Weights of a small transformer language model.
Architecture: RMSNorm before each block, normalized queries and keys, exclusive self-attention.
Each number is 128 + 32 x the weight over its row's rms, rounded and kept within 0 to 255. Layers, rows and columns count from 0. Numbers have three digits each. The size before them is the row's rms in percent of the matrix's.

# layer 6 MLP up, 384x96, rms 0.0802, rows 156-228, columns 0-95
114:144079153132167147095088170091172154158138131113150130098107159129148190191160175106136113233117135144172164073164118168118202141081076079145168123122148157124144168134147148099138184090111086178124130140089127146149135147178099156087145108115165139129151139099139097118159162104161089123
095:112110118141174053091106161103132084151132088142077143101089137157073145163099140114077116122089122084138141118128161070144166119100109124114117092134167088164063137095117158195056140131093102121136112156092173086167168139146186145105084148151123123096118127115129140076188080132062135101
101:129102116185178115123096139127173169096109154129108067176137184135147143176088142120112166168080110118131111122179143067098127085124095130104159119082168128156113124088203168102120125191108145168092142152104159145080084113087124175121142122168129068149097123112177143148082179133090077120
106:150143159119115133151114149115106062151142126123099156088085121151115142097167116117140115142092100157120161121098099110140172163126191138111126169096181108146179139139143077054153099089104134162125099156140144136165125098162184088108123112113134169157104051087112034080120214161147138171
106:111116162167084182164091096075164129134138121131120133123154118204184112121153106162165149146147193136098150128141165086152138115141134114066096147073107077189113123083124127076109125165136114151089141136132098145161154081110121036092088186111121120131106147072164115090152105079129094155
127:116140096121123185091146180086100104093171084120173113171171143118169121151139141180173137140109149092165101191143144125059108067146121096089131109124135058096148130088170161133147111112150100150049122177131164137134145154148140091100085170161143106095163100103141099079111152161140137194
081:141134154177164129143157073162137088162115144190133123143127113127186190140154085120095141112135161173177125197128117156132119091101105214190088096133142191122160087165155160099111131102197146123146126109115133125137169115137136168186126103143059167110114076089121107136127110104087165146
096:144149083164095124053090134110117099129186163170093087082123140143176142120152096104181128134104205116146103116088111117167172122131191128151189097152127144083041152136151156117163160097115078112100093096166130145152133145130137078145160174112139098155067118111199128122123159120145137145
085:130128131122142139178140097133083090087126166083205126057071129131131083129171155131166119159171160167120121158120111123130077094185126118120118131094176113084125101137182097113035118111139133154161148130077087163145141138130181168060181129092142129097155147099166158160110151118114136080
090:129106184163170099077133185086086154096105150158146105128172144124160181126150186209180164160178200136169128108115100161121173120123148140104118136152109085142115136127163124175116127157050059138094131116129098083159126082110124134054126129119085117112088141142148121101130135092139098154
098:158070097099100177106113155096091140166135117088072126111164067125164163155116141113150088115157111121184114138136123088109132196184062134151106119137138158139174193120132128191100152166148116182111112095118191126118098132175204146098121155085186143154086165096147161134133125112105121110
094:174119130123149130050126113130126151117073124175148169093144112132091135140112160143065136122073107164089172081125127138088117090165138098059128099086104129117072137170142080109115120150143112171131147090150124096161188154130168100120075114160158121187127124029164125116088114073087124125
112:133100087145093140120063120166131112103108106139130159104122131091112135097086105092175112158106199119116145089115099169123102124108078144080133169138156057104111164075150133138141167090142160170143143076103092181074108131158091063133139159065143126089147117132157112189087088067086101147
081:113112068133127090098129133145089130179103159147141121036093140167101163157118147131069143103126103131111135114168126133121168157129152159178168136104174158095082111158129053083141066151100150080121102120152116078160166107097164167132157117172114114183149065126151150152172068137166099155
092:147110134102157119130113134034128115133146126140214071136137159164157123077128081089116116075066153170115103122116109155093101134116081159098164138152112132152207154132076159103065094155174094062135171130124132167087133121117087188145123136131112152113116149108146155158086116156106130177
098:137125052138201092136134137078121163067128081134190143118158138129169125137129135100147124181113050150151178147109121114108104144131086143105131148074175168111094104125095135175126121178120126061125112126083080158162146083173127106156133132094126138174103150119090107131137145176087041118
109:161092138090094100140132151079144134166154145113203148092172090108119099154101110122151100211100136149156159133158143124116137132133131052086164073102145154116168186148124160149159139216121134174165059106134114132157119133101115088110131130202193141080135119111123149107124107166161093115
096:110135098182119166158127107119200196148120119166100094096122157110148168103105151139129109115088136085110161154153102151186166087151047078139128116140189092187101144137123141166131080076113123200086117131119103143116156138136123130089172111142133166115082129123194100169125158205119139126
095:106163127152122076162131095176147154142175106084153116092086101173132116141099134108098186144108077077144130117108143087054118134176058171153118136098127126124094160124100117159119168125139116064137070112108121089144143123136143102089114088161067126127193104138146178130112139068057179157
092:064162081167116126087134140152120139145141117131097119146109113136109125167164141176248176114130166145156185142177117129141151097168122125094096172112130145069149137177114152127130196139115081155190115130119098105112180113183170131099151118128129155155121170113159133149126147062127065094
098:053147154130154061135128141133140146130129142102175097130044149114092103144146097105118165123137187135117132190195120076104131105139112067097146174137152085089044089118191122120153127168121056145133121103132068107135155126153109168144111094128159101107099197115143147170122137135110129131
098:155094102135171112089105139148170106186139148129136145157126132110124150212121123084091162112116095152226122102109133113114115113104093125161154080097191162141064179047166134180116106096179095128123108104099108135111089144118156148087157108190100154085115076147160121135108139111128086111
100:093133104151178150148122147137124126064149119094136116211138178097110101163148117106140136078144095079164080099202115121073154128091105186126137179113077167143076104101152051117129119158141154138124110125089185140116104159137118125102145186143181071100160121136162070092125127127129123167
117:130115113105061128151105177083168133162135101155110102112065187138065145090093131107136116144071159109192169100096150132122157153132181042103138159102093125118121185088094113100185157114120116139146150110094140097124157131157111142152148148092111160109139201166082098160117188131136157164
090:078114127178125145131119118129167066150149131152099104116135132152118078131123151160127141132157082108119087123221080136107150111109156095119068099079147145078156136132073144072123181123164155143138128166191064141114164175111115196090124086153090082099199103108117164124138121145148115169
089:092119099159142053213136160130093111087145163118123154125142209114118173183108139121068147125156170186114129102131153163149136163111120127097161136163102134089129163106057151141077143087101127150116123162166098098136101121128097151125148133118166161147153178188147057066122087119131134092
109:190123199164176093144146145131151151063132116101132133123113114127157175173214106076125197143137098122120157122144121107148169125178119079139136111121142137085200131105113117110094102095056089168135153076102101153130159141153159164152121118116173143050094097095144113104118110143156110171
088:090154107157137140150119121137152180090127137160106161106138165140127107174137179165079190208094087140146095131148127113058145095130138151134146129140133119085143095110085116194115142170139114123151103083075151146090144135119127123157113128131096115105021117134146127159079056104213111144
098:108138107170099193088115159161134145093086128140142161153095184107130113121074159100194120168084078103137177090150123120064113124089108142082147099118174156142168125079157171130166159161103168169131152116147150135100204100099118167089179115122087151156135101165148144089128095148088076137
092:082169069153131090100124154151167121202098159129162101114156119144108178140124169174169133150117089069139082163124161100061140143118097065141121097129142117159141154173077124144066190108153101114165133135168109093157190134132164128113070098122173129127133114098157082121167109117068155124
093:097099159165200202092128106117124076152131137085129163130192149138156091182055104142140070174158126120118097132127108111102126152154098100143128121213192152150115089114179152111110098152155138101161152151146094103120134117088163090111102096044099149157135150116133132155125136112114076170
088:143127136194198093159133087133097141124136121078173096080144143102168138179164131152161138176131101139056147099190078155146112158084073107115134125142136120082153083156119125134184079202180122086091118146113142101113154079152159131173114126108110161117115123159139073076091116113095149123
112:195108154121105132120113225095137098134102145143153182128191095113142172057176151142211098187049121109098153119115163115132111076149103101155148129151125128152164131137157133068150127106129116101142130139157129174139144106147155115129092182097177197080138146100120117142137094119107102108
099:065153095143103199100127134129132127151093077090116134154136168079127114096177144142140170164077170109096149079129124198129092121208125097111117121100149153135161118168135165115134143143083117100123125116090124138105172084194077103092167124156086134050193085142096117131114144092138111100
090:163154114146144151135149114173086136161129145143097097119078099175133118061176152117060160151071153134107120142163147146166148141129110120147162154088151110130112200119147104193162101109093164113070136034098158127103163127135129158159137133095174116129099177105185118158122087100066164090
106:078100169138094092122134108105167118141125151103119111147156097139137145172133104173077144162110146153117080136133126108133150157116087069088169145012172147116153128163071156085158147136165128114123168113100126086136139113153153150094146140098107115049081059163134072144131138146174068157
094:130138168113116188100142136119076061119088099145118149165206118098079139128165191150146143092118163139127162064206114166103094054120113150124115178087145117129142176139175155087133097160110152119111136102089108167145156095155134131097151172156115134115128123096112078089130120163152054120
100:108101115058128146107142150095144147069159200013094165142091117159123106163165056139101125125096141097104120131114089090174173111144150070135122180143127147132128145142148108087128121098092067100091104112107109095123127137092099177151135150093136203087154151095139112129126139160095155114
112:124115083118163148116086100189128129106090117143128135092108141102098141132063156066111106171095129134099139102120108083163189182072081087144178119117101112198081169071136145106100142126152114177101112149135153106136138137196136091121102115155110175178177103066156178124109127166152135161
095:086080121166092135165144137150107109097122117064116120138151199144189189159108188097095096130154210106154118105120148127187120137120171148122114157162157120140197151077144097141064151115148112137127143141143184105209188164101129136141151144137093112134095072166146127116116089119116106109
126:172120150157157096090130128154142104093052108128178125158130120112175219108194128133131111170051103112122170124153200112075131150110110129096110149110153105157101134135121154156140174173137127102088141185135114164123151199171142103121138121082106117067106131134150113145129114124073059102
087:106047135127126079164139105065079129100110097161137177157140183136148145160182163142172150131194175121127105115137146099080103107117151097118096153092148158128195133185209108127157113069135147139111113081084142125164101120178158129145104159152131161129134162080093078132108105112115173121
097:182133068116123157128098105167092132071190129104187152168151140176201098112136071129148131115165099089113163088155135135142173154110166150151174115137131169143172107127154132070129137135122143141124144162104120110178171171131152134134084161138114158082092056081137126168101089188082146091
086:119108153157212116185103103170055159142183130112146159098077146119120167138201145148136170143170091100122161093092076131143122065126088067131149132131199147184117179092134123105113109169112160153124136161120127078173161130177080125134138108114114127118165129159125104101148144166099159150
087:117160149129157085117115139153128105121127092079146093121127140193135178140126144076091071119168159094135172148144061137098106114148155135090203121155110110107132175149078157110034111138068091148129141111124154111148151166186148090111126065135158130104099116130100196149165096164094087152
081:107117106179142105115173149186126108172137163147050062076155167145168153117097162128137149084121112127198127119106097140111162149144065152178125167143103145060147100104120113169206121139133082119119138076143094122129088175169129086172080152123078135149114102120104081135119135140167156146
091:086171146084167185126136137083057122142165147119088107063127167107152164159078162088093106118117143130125150115131091139101076152201140132121116107134154117166113150132164109072109140133120206150131062122101134099165124143103166146134117129104121064140135133115187116086154132081079062177
104:086167089129108156086120148117050151160109096124111148175086126153132156143131199130163143144059154080100195114101141184071122085146101106126125144096094146135158103185143134123134169172102112122106100144091168139087076122092084157085135098093110090169091082115100169114160099117075135122
091:115112143174096135134158178077149116106108133127130178105104169125131136094086128098179147138138114170141149117123134142114189122104080162148097144074130128158174165165142068108117168140186114104112158093092079077172164104116148204115144101105114163167153203171149077103100164086123064131
095:111134076138132167153132156090113110145070133150134145204125171153103159153124171115157095149118146121122139192168148109114103097069090083122108149130120117167119147159091118083129172145140087153134128184135139169095163129145086134058118116061117157107048164154094145077077075156161168161
084:054193098176117086111138126142158074183154143087186127178165098158175114103150132198134168173125120106149144142123149123086149142105084135135094114116110102092096115178104086112137124130156110092084040133124131169099177186165143108146114128161157155130127089164129092084179146120123129105
100:141125105143134101173114208127088131087122159133126105121108127166107114104134077092176154129119076163180184155164105059108107134114172142151170133154103108166070121123087136094182113158138118097124150132107086185150152153135166136125076103146124185117149150171137088121038076157127174161
093:169124125079135116090131141090152162088072105198146066115086147157166126101110140130126139062108158152090138210093129105135163163141114128124138136111121072168155179119129067120103149145136087091117081120133069141176161083152145100141113126115107104173097150138132086121090078060082102167
093:132124215129192093101107125087126165166089120172166096151125111132134103120117111090137116096129213127106121133181140177097109131141151159074087102133097107122148190100145137110163091133143168145102073136112116134175088094101133195138132197128113121124165170157152099139086109072086090175
107:123141106131147100178148144115200127162123142122098190114098136147070186193169150081160147181138142063104127149105179061158088097136155127117192117167170148155106149115146068115128142148166083116077109117129105188176146176093155153097082161121123125120116141170143130150143120117096143169
101:123110146159092086140134151133080157130134175167106095107150197140126164106141116176117140097073160124154128102127156084174141136111174062105163118055148131091149124144117133200117159151085098072036134138111156177134128146187093128116110109116133137108112163167160065177095141091088129130
088:071113123161108101148110205113156144146148171167164091133082198154152174096092168207106142116166137156158118194149135145089138147128127165169138130103162155116156196093107135142125155177141119127145183139137115176103150129095140154156110080062134118140148175055117120153100121088137098120
094:128140161134123078149131126148083126132145087129174145026123097143079118131123173082145122086141055111121148136115106098142174136138093117138102124103141143183148172100126164137162151158094144137128149057115165095054138119105129088135148114225126108157071126105180043123110122140118139145
107:125120117157103135092075138155153128122116152151151123102121109127137070173148084133111176165132114106174134183100112062143170130103103064130159130075172101111115169163213130177142122128189150151154129088154076119099187105133156118123123163163123137144094133170109093081123130157095167221
109:127135100140105169191102132139155113195152114071150133134159184110173084101087085143181133137125112142108132125189168075178097089177160127117166123109160091107070163151111091177104120174133127080109062133148123082126147152147103160063145126140121094150102094150133083135113114054155114114
095:134159089195085131114100104121167114143137150165143061096150154130119094152136149164149135145161145121104101102129101129138190116153117154109110057111089108105113162114085180111158222162122137148140123129116129104057152101170095145123172117141158156151075059184130083137118101112045113101
097:125104165073108130137097167200146116133112137155160148178184103099112170163083087100217137142136134110094139143106138152117149153122097147091172100132130108105098101132143171122176165124143042132093111178112098140122127067141162097119154111122154185146083149154147164063118143151054109094
086:143096149137143136212126103118079072119090154105133083072141106104116179162116136174126168141175143197131122097160129158102084148158155072109100121165129157119159132114181119135101147143152134128113110088116145088065164132119121193120117162164115141132165106153166103106174123082160220181
107:137132132166155114118103147133085096085127149110147140110064137097127101165153135057100141106134195140131138120217074070154197173139117136139156124183177131071087182133148115113121100108131112118138105134100174161137143138199084133175132107108102105088134174114141170083140168125110068095
106:102100096114113140148142129072099148143114109092165115174103115114067138143092133095158144128173080133077155158126181147080127118160165112090119110093147070127150166052144162054094144146096154081180148087119142098114168111118133166098152147142175120181173101143158141107081172078123078168
099:134148128156133169160116157073114160156141173111145222130124122126149085121075088144123187127115131093142157134105115060122206148187081119105106099127145148077116160137134127167187129072171155123116137138102148167160113148154127108126112198141112080102087117120189149129100171129075149077
110:126139124080097098207083131116168159176066169101184126078153121109098097103118149119171198128114128090114140067106103143070139074102158131106125148140139137149154154118117147142163107125092127141075114114163210137174096080127092115067098118118149119073123130154198110103098137135131154094
092:113098131172131145180139090084144118113115134114114102120145186091113195198137136120122185147129123114120159058163099037080119076181139077119136145147160175140147193120111104121122210122088115138139178144092127137157164111103122140110136150133179116167134141117120169108078110109152100185
103:114235134132144161159083184119110117165120138053111098109139133102149177131107121117138152171080114163116095155136103095110160145107128119089114133168135113132162099108079137116094158089162054127141118180125117087102180171116121200163079119154097116052119112125100155060160126116116146129
102:070103143141111127144119122079182139116174094134154122154151073171144171137125123086183139115093162143115138084151129138077160147130122099117187118051071092100126058136166113114161089109047163155139100155174125130133170112166138110111166076121200134120098160110114114131141115081101072107
102:167160101109107071168120130104132151103121130117171193131120104086195084104181135134170123147080150174127115116129151130089206123120175081132110138136117089134104122082159074136117099121115127174155093052108121116159118122082133121147115157157120154073066158091175070137071165139093151095
095:108129146139180138196133119179073131045163166108097133118140190136140145150113136101090166223125137138078138151143154130123149126083177107121126087136150134121161153123108109180131146147159095128163146168082080187113143151147128116055116111098141112150125118113094184111117106133073137210
110:170186185144152117141066184167200113097164145138124169191167143127103119121143130165159133144123095143120116082134150161120123092126149146132155111097127158154173090110160063054156143080081065063122114108091140174126126170126086156112163196133123132076143137129114110129108146169111115101
# layer 6 MLP down (transposed), 384x96, rms 0.0802, rows 156-227, columns 0-95
112:130127142156182115169125113151128093170157146108068124087120114169133109150130126128100125089150164134138123144153170180117147146156151127091106147140155124134111114189075158129163119124153146096147071145155101131178039129067129145069152047137227036113110111131124159098110123127125123161
096:159099125180189106153123164085116108149139087109142091121165143066145138133128133186126061141123106154234159138076147107115155133157147109179170123135126166118095087158129153119124174094139118159101146196060157109113127155136194146063142138175169126118116119123106106149201127118125123134
102:141107112126140169160163094170111119126153109163120108155169180178106137110135065086094116138162078128119073110198134127138096115098098092118134160079160096186109173154111160113140154088147104163101134177149112175073103081093083112151147143144105172122189135094055161097134128066127166123
102:094159138157117162162154121083117106121156116071111156125075132094107081070103142123079150100187126148102148153120159099121145101137135126062067102130123163145163081120088135143130103059146044134139141132135110105136118108036161142121100067183160126141094122121160164131146091206131121159
108:116127123128109102128071099181108123145164127180093141104108112151159133170208101167146090132167108130125169164140121041104128149078118166113082125132075128159047178144130174127135074151097093119141114180136104099111071090131152097138137148167129115055172154106151107092116116162100087145
103:083100091122120133174202152107130164167129102139127074125108131140150136174115142141148094090127127082167133143148131120040133139146152151164062165159130112070088205090199143100151131124152068175136166146103146146115101124151126120163123155110108112101183114080095098082182089165141105158
088:150150140037113176158152110151120095119145140117155127150126166135124054155124170184155109111146138148071139073150114127126129153091062129165127120129141131143051137042161078107089146140138196112167067144163158148140131116133124095140089090102179134065119160161134154154131111152113092101
101:104086121180090084137145178133154121082186164140090126103077120092146116108124102139123162114151149108112169109072172134093081116098216123115146129128077107174131118230205150137122127114180130147084078100141148134078119114116139120106147106114178102117116111147162135149097081169096097128
091:102141188081147104136164152135115122120106157171162170148106155109100156113169122113125123086114109081184167152137103098124088179152079110145175126093139137074111146141074120053166161116120128175155157107056125161071090103100109129142168110138105091113140188137151054150118112183185139107
095:129089086154151103117146061129174129161179135066106136130130105131145147092169113127110081126158181098193154169116158160074150135155165111100149117166131119138057136229129180110097121178116105144109117116113101105148084151091143154080120134076115093096127160139149132123106057159165155162
102:127091138132132155114136149119111134066144133085129116114145148128161156108126124127125095142153131113142071144099139161126092182084057110161143081155180124111130098123040123124119134137138160141131187065144079051142180138157136129136103128116139087174092135124046098205117197061124125132
098:169133208123087132085082116182160106067155114152121141105133111114141089146154189132145101132135131115143098094111156076079151150154190132153141130164134118051144123173066129152130162155121123111135118079111176062129165110089114068125153115078092123159124076112144165171125098110117195106
111:151133145089134142120102184070150076121153113140174142118104074112140144137134103106117114154133194144071097146130108138200098109130097094131146199185128160120075146150087124084174137160183163148150146134169187141105194124149115143157129065136147132098161172145146138112158158044118164136
089:150146166098155091137184172110168154107162091144162081132152061120108114143152146131144073144143147176154101138105148156158167078205106134141124144150141121189142110217114119168176143131178142100089144083079140122107126086103124113102114118110164144140137129134166113058183146078075088137
097:116110123130111125107149117171078114130151158105114122139092084140129120110145117099178166123118155136104171165126123113139147124060109121121140080098052185163114185049177137122163024176092134146154151144174080113158069098122145136096143145111141113081130076179077140172125126144129088110
097:117114101126179140113095038116168092124089152108107158151108108130149208159139145145141091101126072102147090156151162137062100163109096121108122158110144157165117166187103131157102129167068122130107134103077096134141128142174117095177098102117120146138151124159090116138162150184140135240
108:131143192148086155054172102190109130119104150127084117106115099111092105159092119140096130122127155070165164100115199156102101123095126175079147150133069139098133063142152166154170124150174092114118116097152097118106099163164068099119203102172140126170088134091159160112140148168137144108
098:165099114161138124163187144122158147116167133120102164125202182132124141119129059103145149100119104138114137182141189151154108195116128109138104144116155141090111135106096174127125121079098115070073123171101112113034093143212126163167143093090107157121145144151141148108077102121081142079
095:125127145126087109058121137118097195109112100133148101108136131149115176155144165146141179108159018127115149096048138174144106111130138128172118101130082072132117122124103164100062118090149170109086141103118127064157126076178073117127155063130122144141094177174130133150112156140100133111
098:142112129145110129129161144116124129083207149153127128178109146104157127151094103091132125100043093132080109113138174059143132107142081078092123111175051121151070135172102190156123137159160106092122138143127169100117107160096165184120176112146137145131142151084162100178148106158171193140
097:144164088197086151145091104190165150119124102135130151086164122117134103142137114089139125147102147123077066141096095167172099147167134135104159108095168162133125131156074090109141077136108136150113156112122112139056173163144141146133167149087096124137194120097126080104216129077197149083
100:089070173141113134131141095155140120082136173117167149161178129077093149124103190098122099108094129181149111148209095145176113149110158131160133145070162164157134126135147112079098163121137189109191150094177140113129083095118168140097085089147127201127124141131119101070085092177137128123
099:184132151156143113136109182144135103156107104121143078187143136119137130179106117139123137164108106106149077150115198211097131133095184096207108189104090138128117145158127056118088158143112118129179140129118146166140146130110173120144109148131087092170155126102128152184225097140168128129
107:140124092165108151170145108120139099124131113165106133053132160143112125096118181068066119115160134169129159111129103143119085090182158101166142138119160148105177179124138150002158089113121139092167102150103132105096128202094134136101116063169171129144133143123100126074144169099102120129
090:123198175088189120115141155148138142109171129144147146133133132148064123109154151127163172058132098183108154145146122161126124122186101131122138129109083143118123171083096110152101196181166097082092105146140165128152061094135145152104098095148146166179079180158112055132152180128138095147
093:145137149155160214175070103119104129181164136069093086132097162106147092106085139146082132147099193134169113150160197123139161186156162155172113105116175049090162134092125101130155112086103168121126123125149166155106084141131126109157149157128147151140108107105150099095140073120070120143
107:092139147105112153176132109078171154122115149142135112061085171115054133103185111100102154052096106118162161175193149160159172160131133095198108111107118113183075138127137082130117141132176139171156122115107160099181157108153082110153115144098145161082175099136153098098161108145122107097
093:118136156123108138139153152189153138122143188151152083124115148152108109144103141097090168143121115133144139128130079123096086149152203130169045103111089098173169155122149093150085183080144115148244161165148179143128137170144127121145107109092119192120164151129114179070135108153153104132
098:103091131037137126177115125143131103118120135105086117114138098085126207140129118130138091167103126112122120128174113129152121106085096040146102087172187121150152155136145184149163087144177113145087101104137189134121069160158099078125150144143053117196143085175123122143126106148165132150
095:132115123142134150117204157099107111113105141086123137114135082135119135139111153171156112137100115147167106121058131113181090143106113132169042080135138102140090094109106123179151123107167190098130041101069161091090119084093115142114123109170187156113136153070146078166183168118126091134
091:145110124120155085082109139133131120080128170137116115135147076121193172095140167184121160158156104150059140111178117215125104165099117173097146123126105124139125175143120113126110106089085079128165147060084111129096110112121137149157123144144025111159109133164140137093078109110169158062
092:161115077117155085136077148207118150146180117135104153146138161140151132132088097166106083137122087117150126137110198183170128143126109196136128101139185112156154133140123143177116124155143063129125169151200082156174111116114158172139134103118179112151166157093198116156086119138121141201
110:224128139136135078191141088137187151145106127162132183156132080080134130138112184137119114149175086091126085132097164139105086105090146132140100147136136121100152110127104090083114100110132084098153169179187171123135174141203106097087107187154134109137132146146140122164102145094096090182
098:103169156150157157115134113065123134216097116178121120161104154130085157116147127158090179149096054143129168173116123115124116178143126118128162136121133156165082126109153182110141064146085123113109078107183185113130070145150091165161115085172129177178171112191112127149138103140111091121
092:159171117199116181119115177159092114126118106171141149152099154154082133095162088176114117111122166174091091134126164134176150112108183120156159104175161127100100145195128121149168122142139130117066163159121125056150147138136115124199188151087140147177105141111200122159107088108110120076
105:093133139095085095122124157174129155116158129187089148099084173098151066156087087142158128072138090090162109214039133102102142120130117137130114093154094093135086168093165149144162161129178105118117129109107161129129104112135083184148126150139165166149165145053109132159163123095111125077
098:128109141120130107146170152084099109118108133157126187190121112144182087166136140113103103104138094121100129122109099115116172094191107147155141142170106162059152164175192089117114165116155162076062139118167099093143148132111170162127085125149120058119154107139210164163180162145134184131
106:121094132086157109147124153097149133087122137155165115132109113106134120074146170152095132146126095103074129211098179126209154172108123163126113178099142128139148120120093148094145117171102132150125082103118084198139118126106057151143117142082163068152106066134155110095102088141034110155
107:068156096039096153147146131137186061113092139151147154098151140095084110159131148170087132162101109148178128166127149122126123148120106160140112167116136150131122131108112127164140114055143190112120134153150109125094149090059099074159154140099114101195128223158136135117107180136095163161
097:073094128090138115193168114099091114145130124144108116158100152123138198116130146082075140147114115109159127158142124127128060205058186118143150124185087103185120145156172145171144139099139171133114130093177109101122100083137113117152063154149106117112099120173105169162151075096126069099
114:151086150114109080159161114075138120143137117147124150156098147085175143113158150134128068184099098143166124106125176106130104208145098125166115124125146195165133081096146173122152150184113163172162132097125185106145125128138161118158200126135057086126173077153119136139129068123066086147
093:157113126103104142151187132090140157142121079110060122168127161124154098111134137155143156068148083110136065092089130105118107104131114156134088101139169159119151148201151102141132102052231177098127158108121123146135099102143119102168083126134115084174150115093086083177114074142172134098
099:150137148106147061092108158142092096146128128147185153181084169138119150115129124123169128088154045134158095101145129133059091151116104154148137063128116136134140098166107144143138112151094154078102167171090144089186104104092158163111137137059102094081082193137174136169135146120124182092
089:165162165123136131162113103124139145101165117116110174129144135131123123165154159219137094108134091149176135136088191176106144104123114180122150089173184153075183156175113165132135121196060097100128111146119107158153105118169129137175117140132135115092182094119182170139117088182082162174
092:128128132108143114132180125076153170119096100110133109152144118127157163168141143132086082112119153111068170086136099200100073127167188127171116143176118111104170120169150162087118089126132135194182146153084080164113094128115141104166147084148116116128135092086112141173234074137151124140
086:076133146102100112142129120134128152127163094042128137138127140135075098102150146155155127140180149183056129153133166184098104143127165125100112111123113109152179098172122176123063177082191207083136132124153150137193164136127148186090104137119182133177141135108138142136109165098136078101
093:129159146158169128122128126145167100211115163152172136107091081145157168129167192084110081131129168123093198124133098128056151140174165141101105090129124130086087171136115172138117125171132095111090127134134050101120123137195137128155184206133151125100141086123078083115121114129154130126
100:090136146086125080124106116096142127183101113124175112098123080139101084142131085156108142136134145124134094123139107166100140163197127179134141147143140107130110090134106168095175194156109155149106157119108050220096085128178136114079104122127094134146179133101096112165185050107071119102
094:149096154167135157128138123112144156070218086114136146113140152130150131067092157162153102142142099123053106155171122105100128153110176109065134149084087124134149144160070127148154114130162111138164109113148087062135100142120152125166135116112041123144144095097195113221138144174116130119
099:111095138127155131203157107125154122140117166101113148154145096126189122095202130083165170116119123172150123199158117104140091134143132118135103111185072137137125127069147087081102147082121079148202183130142161135087090133137149090141155135140063144119109160108162171135144101132218104108
089:167129159145098148075145120092081112150116160116144106118168135165111117125151184115166127139102191155098152089134183123147099136121101112176090121136122113165143130203138102157133164141218179147167117121083098133155109137055091105129069121133162186139131110100131165098220181132139138135
100:146105117153130128138136074169136129119126159074087074163120144061111114136128165138135076109124132071122120183131178139130081191169148129144117117034100138168157094135161079076088169147065149119120088159104124128102113147091127148130118125156182108148044151147110107170158139106172144088
094:159124116139056154157146092094121139122082155102125139112128137116142154139105108117099093154151174151070123145175119159132164143127184152094156131090137166143105137178074156117157129156119111120106089153138068096078160089091138077173128148074096105184059186144063095129073113117100144195
093:165050137190131103157091133163156068107128141085106130130120105118138110163124129143110135160128141039095132092132131148121136147156135162141112169100105121176116156106093180142100079104119184152102079126157055071171098093068164149101148154141121062139083165145141115093105076128102084120
105:089091079146063173103161130167165147105122121154093149106167147143213037088129123110113147153104119125137161161122172107132107165153165151123142073140060134112138170140120098105108080075164098137072126150148123185171129141138124167057106168124138125128153134104151154117055135146133127165
100:080134150137107123182175096140134152131138150153109147136118134136083123077078154160127112175108134083084128131093187114130142153195145080139099127115064124112121223228116130083110129121176202124137136161161103178147162160097131149119164134154112131138161129119105147159138143101070147077
091:135149125127171130172160104143097128098189199096154106118130126146132081150094127103148116113082145182093105156139091180114109167147120091118135129178122173157092111125140200108133156116119166116117196120089101124164034152089125157041127175147076135113142106120091112141093143078162159100
097:118125102149108106158135077170109153129108119168146166150090127158170161088081138147194088128080079160177117139078156119158149063089196102152107145136147147122121176146104106113081110137100140077095121184075092120143168143057119066117122087159156103086165124125127103141152073120096112165
104:137118195097127090064134117178142139115138148117145190140156155126122115120159084109127082088118081119086074128075052136118091160172152180104158077072168139133135117119144115164129120174151149173151102105163083164056106101096169158125153115111111106122100140136116156042110132166151136105
108:080143078099123075100123127137116146215117126168188086122131164144070150121146113158166092118126120151122109185115082107103071072117168135087192155138081098123110132236099150140160104170092154126076164126127114137143115128138137096120170118069079127142140154152114113126141149166094140144
092:157171151079132122144182202174122162160116151146111123088122192153154116119133078087139151131080086137126095131094174091161109114114100130130137171100135110212059110118147050163094170135113156110180086180146090103069112079098110168100151151122112141114123121111132127133138142098105132073
097:126062109130141162126161058146122153173164138155135136099100123148192126169163126106055138055098095116078128147148145117136113141072161159127100121119070168146166141148116128120097116108165107118078121173161190107100130137139066078137093132125114057067135143172133131112117185179164139149
090:128150116121174125068172196175136177135085145148150171168108120106127107120081136127153099115149151130189121132069136105143059098150141160201167101085084138083061095139119107163149155165152176130132169119140090147130115128162059108134080131112138092150129109099134171084125094120147065099
104:157094137083176161101108118133154102111096107156123157105131131157125167149148092160037129156141199105106145177162116114115078130106075161141101146165154096100129144133082135096126141155151076166052131187068124154102114116214118147168123112154125144115148111102140134084215110133126101120
106:140044164139132102096147124203114123080132177134170159125093134120151126150125116125136117139118101143156088103128102080120104100184120165125109154086124093125152123094085163125098116167107097143091106112096071143139120155120140054192058187176071124095075111113179114090114106115193141139
100:099149111088139141153138155091191126105106125097146122067085130171135133165189141115077118136139194133086106150110122148152108199139119145137117129094120122060173165127094131083107165091161143159136148185116133131119142126187139160165088113072103159093122077141087134073192168093146080080
106:108108120209146180132125126053097103191126129176102136099087149126148153109180107082129131051158166133111143127113109173210098148070101112126119070148156162124147140160111116124113141087139073126151132142137118062165131129150132112145140095137114142129088181154121207182150100151127107158
092:157123160078208129150140169104172190106157128188103111148136122097110135143138168114044150113122116170169135107136120114124107119148093156199123078188109132140192192181083102090068146131088098155162084169085144116133075129126119105166161122128098157154129168139123109128131118111162159117
105:128163126158116168161116155152099160103129182074086081103124140127160146158098159168110178047151139133108092176169121163170124124102168144128043137153138102161126112116088088130206164169143103130165160153130161124217134104103130148159083142155169144085131133159135124126189169117119141119
103:168154132139149088098139146083135135138105148139117090124111078146146155175109168094074086095106101217197083116113152108119113191072163162148136118082080119083140112154131131097119083119126124138163177132172135050154075130090147170070196123096115110151150117160114139138092138155147127102
107:108121143209120092074124122139098113132168142140122107167125137184162154108167112147087160156144184177068111098117148099106121167110123104173106133123129102135121176154091137077127113194107101110179116139175047134114104164166130152111107030125149112088129091097106179137148101144112073103
094:149183147159146113140048123137176123171117153118137156133107162105150127119093168112086177133157113102190116140170073139160143199077146142118129108171116158114211156061147104133115151173116108111146177164112156179129141147100153076172165096129122142173131176157115126091135118151154199121